From a checkpoint of a small transformer trained on Wikipedia: 12951 steps.
Each number is 128 + 32 x the weight over its row's rms, rounded and kept within 0 to 255. Layers, rows and columns count from 0. Numbers have three digits each. The size before them is the row's rms in percent of the matrix's.

# layer 9 MLP down, 128x512, rms 0.126, rows 109-127, columns 384-511
094:123079124137084115112114145151127132117133091123128175108153169117091154088182091161166156078121099170191116189143102139165110118165118087117119100157104150117118165180142086116085108088174197085146107135086086153092100143173135149142148077097175138099165123146123198116049137170121187153186039157093136111109171106181113162140081125174161150110117158143117103137097056094158165140144
107:057100181117139167140076106157142103170103132129060148092141094155124107100152097127149146137109170197120117111129116138088149152178117103111138109172166102069159118136093165138078102113036103140156142152150127158127079090103167151095126109117108144098125108156100150115116129203143109126113137164182132076131184125085088121132069130154189126128142154119122158074129123122181086194113
093:135099160100159120142187190159148121118120111150121133189080109133151217147142144165110070096137130129140123122162096117107140144160167083147162092111073104144135104102170151127078152107062118136125145125047109143092093122112077082159091074080184199128149131152084138187104133113114068125184144095086124107120134166112168119143170134149114076121197171135152100095149136109130095089157
092:103166147116204113183081108145170108049131130122133043151134121202159158151115146145124116121044146097099125104101096118099167149111109120129173092148121138095111139129135105174119123130146056102097165140110200099122150088140084114143109133150156141166132073148120088121127182120128127137141145144111120099130121117131125114134105115174130093154150216116131154089080132109157086121173
096:149109113095144174106116152139130172101172153149070148076117170134152175135128154132139205127121050147161134153097123158154164171127155143149135092112100124168137138106122173154168100159149161156106156125072123127169069103049144124149098129163129112107145102180147164155131104145137143117132117139194142117150151158100085122151129142094141119080140075147148167131130151187154132140094
096:117145135112120101088155153143182085080151122117050125175090121124177071133144114136149119166102059147060115091126113112118128118137110114099162153145161110152114139087123123142077099136100162126126094113134154181085165106125082107190114154140089169088116157133107117186136115134143103096142152178148128134179117119151118093174138127135139154157203144135182121143153142154190125095181
086:098095087103136146131124104120134123061142131185149117112168143104171124120088133121096132114110083164156122118137112121140111095105142076122113074129140101111177086159111119160133092110124121081143118108111140113087157137130160136121155137180197144094130101129132122136146146140113139101140129097154132126150139134123112106168138086079099127143155126141167136198136130077093129119182
091:146121168148117097130133157087164168133147180124192184136125126126137132203141078142142078086068086109132096065145056109143168130124164095120101135112186105091115076147099085112105143145146177158154117175109140120116140097077118093133175109129184108173129095104150191161143071151151153105086145112108097148176108132094147216161125127129170107163098134127160119160125126162110135105105
112:076204158108153095190186150154086177120146114095150194088075063123114099161189126142195145121159145100124123132171190148183168162086196133085140156042082111113133105149121119213124103102089149248075172125061126105158134157115175166097101152108169100152160125111107146106072112110113132196154127085143135162110154109162144187183083165125091140095121064183124174159154106083148129112096
100:135063148141177175106165160185074092117146118134133122105096112100043133161092118150181194086163126136100090183135164113189139162141123163087111131153129135128138166132160164134171111128108154197128116111169093109116107167146219121143125085140109096126130167163192091127142170113117127081202161129155161131171068117118151153118112200139119084087167124163113154113105136038092133108134
096:163103174113189105122079159171198081156171174126117151148123086088127131109080138099163128110018184119099113124090154089110108176124077121119165205158077138168083109148160098091139161111108120079108144127163136122089147118162137156163071174130142150154137141158128082135178120169137097154084139098098146138129149128142144167094093121125125137169146144135144065126098106145205137113140
107:134189126164116186164094127111108111112098155196106097092154168149154172132130099170158093189144139129122126080145161137128123210121174111167160158066091110083168162110125152137126092126102120131082144178125156105141149156147083122123152186114163123088151133178118077169125124086032132118083134200142121152104104154145150084119109103120141156113175064165194104163099076122103170127093
102:122078116104107149107155102134153114138171081072113111109103136115095122099110136166154100102232095177133045138058131115102099111142055140165154181137110108121088149191074105164093118161148146136080121075143167113095159126146162060131172140122082103117188086128067158114175160165107104117133115170075140124153117156122071118108066132137118131127178110141135107143171149116120129122172
101:156073119164092166204139144152164117116078139119126057079088135136130112126124128125126131073124012122110108141173120133094186095142087102114113123114140102146092148129138118103106148128092142108184135118163150144120105148124099085129114126080055103158133098077153200144082167114117147135160113142076124131112057081058102074113121169138081125110185112110110098121140187181150095102058
103:162083137151122115145075136146129113115098102157166144061156157118098157133139134199072108110108160096149158159176075117058125136111172132118172154110102197144105093196152160092116128163144101121130151143113110105121091101107132142145135156112107101122120125091094225076147127134158109067130087120076077150164190112158162130203149131161107156146139113104117160172165158175025087080156
097:095191156172146167178138136140120133153114141105088105161124114069106067107191161112137125134133149072151095121101135144193146109155154090102084134213196127114095103143144119137106193122134112145156128131121137112154109155101066087079139116152145105151155183101119135129126084135138158207131100102171143156111104166128097087146097163125182120156120124137165077173134128103101171153154
101:136078085102121161112134180134099155212190150144069169172170156161104134095091163152120178177133172144142146203137153144167182150134097065137161145133144140147120096180122150115087112099125088132169140136122134142113152127141033085115125160140089175116112142137105112115120151112139170116112131181109092119128095075147109096054125142167081111133114105123145106159171140140178123197121
099:152106143089183095146124062138200143148092155159110118132110056160158082177153090127111140169153111128144146164136097144114128099118174113123123142129119110157151119115135101112072165136125147152122150122138162155151115125140151108122061126140066155137104094173157159090147145105122136114162146154135090136102206131149167077102161157069097202105117143137113164152106103099143104093195
094:117105094116117116081162163116138117085130131153091115157178171150142137099107183126131086130152099150118132123068117200101107175180169021138156188155114124079149146062151150096181071113106138171118119131081122142147094138069143133152113092088118116116111093081139084168155170113121135119106109174113107105079101164132162119117133049143117073106114122122102088123172146101179105134129